Part of a small language model's weights.
Size: 9 layers, 2 heads of 32, vocabulary 2048.
Each number is 128 + 32 x the weight over the matrix's rms, rounded and kept within 0 to 255. Layers, rows and columns count from 0. Numbers have three digits each.

# layer 2 attention output (transposed), 64x64, rms 0.209, rows 20-31, columns 0-63
125144126138143112081115140152159114158114133146116134105182116120086134137182130134121101130113119099124211148096123128142123138162138086086123176111129151099110142097203102123129155135089102
107163154128152128165119114145117139074131104069146144147108124087143124132123130177119071108118155172173109111113122137163153129117159125142112105169118170101115124116095140083126128140112141
052176160135119135122141145192180140131148102149082182104131137156108139145140201137116090147106132102161192148127133170142146121123168107114128102120129160106148138078187126055147151139101091
072164145157137167195102174133127115133165150144108160101110134136117112133101088160070126121160128071133172196189108181161168131114176138150128134124144109129200149142113107117110129172118119
096126124152129128109149145160156117132107113155110140139082144148119134136088179083139153152073173092128103125119168114135117112118128127118132068117109171073127148100148129076125113104142127
178128117114047086072079111089148150164106134098145118168121142122090159089128127145158164122129086180112086103103107113098088155081075127086149166143133133115112123101130154165171116095164129
127133127127151120150117113130118130111139095098193108140105087104112145141086084107099134168156166163108094109144119074150140096117120157188139099142084148102072116153095164143153128119145166
171128123105125086123076115113158134137136155087113116096177103121106087121184140159134099122173083168127164142094130108090102140140085101105133181116138152138091135128149103160115108124097122
116156128126142093128109176183155133151139125130144160104093114110123137106118126126111129172124141086148159135144131136144171119143142142160105067151103175132137130165110116085107090141154136
136191123145110050077110139153095204096096107188135125112123135098141147104163117080104197133092158096122128097078093119169097137139166197149113127111114146110093131143072122078140205140136147
102185123146169160149147141133098159120095135152158136124108102127126169119107133110111131151142166093166121142120111139161159120127161154174133099143114150104161129133112126092133110196128156
175085120104119101165118125116081117082106127098168097138102115101148114116080090125156149115144174146109064119123144093114108096105110212153145123138096127090152139163036145160113102127158166
# layer 2 attention value, 64x64, rms 0.202, rows 21-31, columns 0-63
128157149136140142069158144139187137079128159174120121123121117147155142141109096093135143141139125116077145166169066100138122121121113149166107141138152183132146118103140159162089121133122125
127112154138179179186126104124138112188128121131121117136159096154107097115109075095146185084122126111159097139139098064126144109113127107142148126142093050100094151123166166185143165131100161
092092104126162171132111111138082106096125108124117110102192108129091106129078130176126194136135085106154108133105114142110117157169145117087125125092081120138098098086178162123128151102128164
100144139162147117189134145137144129153127124108084143128114134154165144144181052124094098090176116122132139110146133093140146082107129121126082169165131061116093097125130158166143125110093141
117173122146117074121138125027082121104130121133107111132100154114143168128153108098138079079114124110097144112178200094130108106084129177182160174127142161139104165150099128081126137137164143
142169116138089123087132118104184159109127102094138128133098153121222184111126140137108121078141114136120171150137130122143133081104118117083094154119154186144155108121107116126109146162129084
142138141102136130078133135075097107138138097131138106142129133093112149097122175073138137211125179108131143105131101125139147134122098125191157146136179154141147202152088130109127138119151126
079099137157161161143145113133114128111138117081114105138162121136162129127109088124079110154140120135163139118112103131122146096126168096092124171139147099111140122100130112155118177165105121
085082120148139137191184076144161118166136096076134120156086145157115135115106087172106060148140143164133094159131101103107114095090102136091150127156133164151113131120142133108153129151092106
139076138168138146153164124151135141160146113123130106121133135122168118139093088177129171103123091135146088137091097116099123154145169107100105141158107127132144083107158131142111144130069125
096179149160088086076159145084142111086138138116130115135102143138180157157125143154089112144125114137092141112148152171154117089132155115109055140114164199142156080129105112114138089122157105
# layer 2 attention query, 64x64, rms 0.204, rows 32-41, columns 0-63
109131135098022184025125102166216172122107174143099182166101089118159164133146115162097085110118178119126041086086156114141077125206102130182115157113103099157147106079087110147108069172129050
149105076129065088101168083196074138099119138138159138137088081121105153149138112151107113112096143121107164151145082175085184170140110174107177085137136131134152159149115104110127154114180113
149130162160202128199093149108114102176187128076128101142169182133120152105093089083141147135132113152131193097137130055170111122099134092130061160148150129073119077100185158177124069153072155
091139166102055161075073131153174155109140214121084156187108099098140164125115096122103136098112164075140068063105154101134071140145105121159169159079098100158131094093132092153092076153139085
172109119144186123139174125111105145145133062097172091065094154155126085131190168161183114133125129119119128198122112172112156123126119196081092106179154152147085166174127149081160187078150176
157114174163213107182110104089082064136132110065119128126231174159066132100072098082133150107159097100124243096169144102143157126082127117122119172127099135075159161115156153145112103141061126
124119101141115142121135136155165130145140096140172145111041057092187110128171192154151107151076141124100076142126132210168160127190105177091142076123114151203098139193081097105178153105183178
148140150159139104135144091136139084135135045027150116070087150170110085158130211145164132109122111104144133226137134180133160129140106170139047075108158176119105201160142179076154165058127159
146147156117178086082118125098080096150122029159178100122136172195120088105116156157139122124112151089118142207151110115088109176068111198139066086131138192119085165130110152136141174118102139
138119133133153135176084137146089151091115155173078141170201157121087150102111040108099142100175131130131168087124120071117094095091158092167167190168118061061155089077163172189085139179073124
# layer 2 attention key, 64x64, rms 0.207, rows 32-41, columns 0-63
117102111055119121182111134131127163135134140173147148130113144092047121134075136128126123151107132122154125118144105087109085137098142103139158115113124121119090120125161126122105121186117136
159085146114092126167099064191091127135141139184072091150139175105099165084094094106112148136121157151165107088119091098138079134146137097185132166111125065130109138104149117086102133168072123
077168085093138123113157156058142148099144130160162127149114101140118127178134132144154141153128121124098131122128155127140141082090124130108149129141133140146105162132111149136125138093143130
178105178105101152174064090121107094144166153179143103186118171125117139115089089132133114133075172080156102108114105074123035154084119128153135119160124124125095135104186147086100116213099122
084183028174139137104190192116142169105120097079113143121100057132154121142188136121104147101163134179101132157154149200139189094146117131125104121083143148110191096153043089173160164026182177
122172131135120114162113125113130101096139143157126114131106138104110123137120080054105141134157146114111111140096111099111099097098182126143111135153100117133103160090126098091077131137145139
084155051145144178101136152152143163122147098096144106105121106116171095151169136132116128139124110198108141159196129169168179139154118146114114124146122172113176065155072079142180148080137125
143192114153146146078155119132144185147097053098125132105103146152203094122180142103086118104130102189099174186183139174183198132172110161116108136133103131133135118159094086181137154069160190
148128133155108121108173088104129152138138064108141076138153116168176117138122143078128155101124130124110148159171163146166145132132133164128091159080115144089098136089120151172145150066105146
145077194124086102150124107088092095122108157139136135120144114146084132133071137134162117143102174036152081080074111065071103141094124133117127125134116120099102158080202184090104119152088076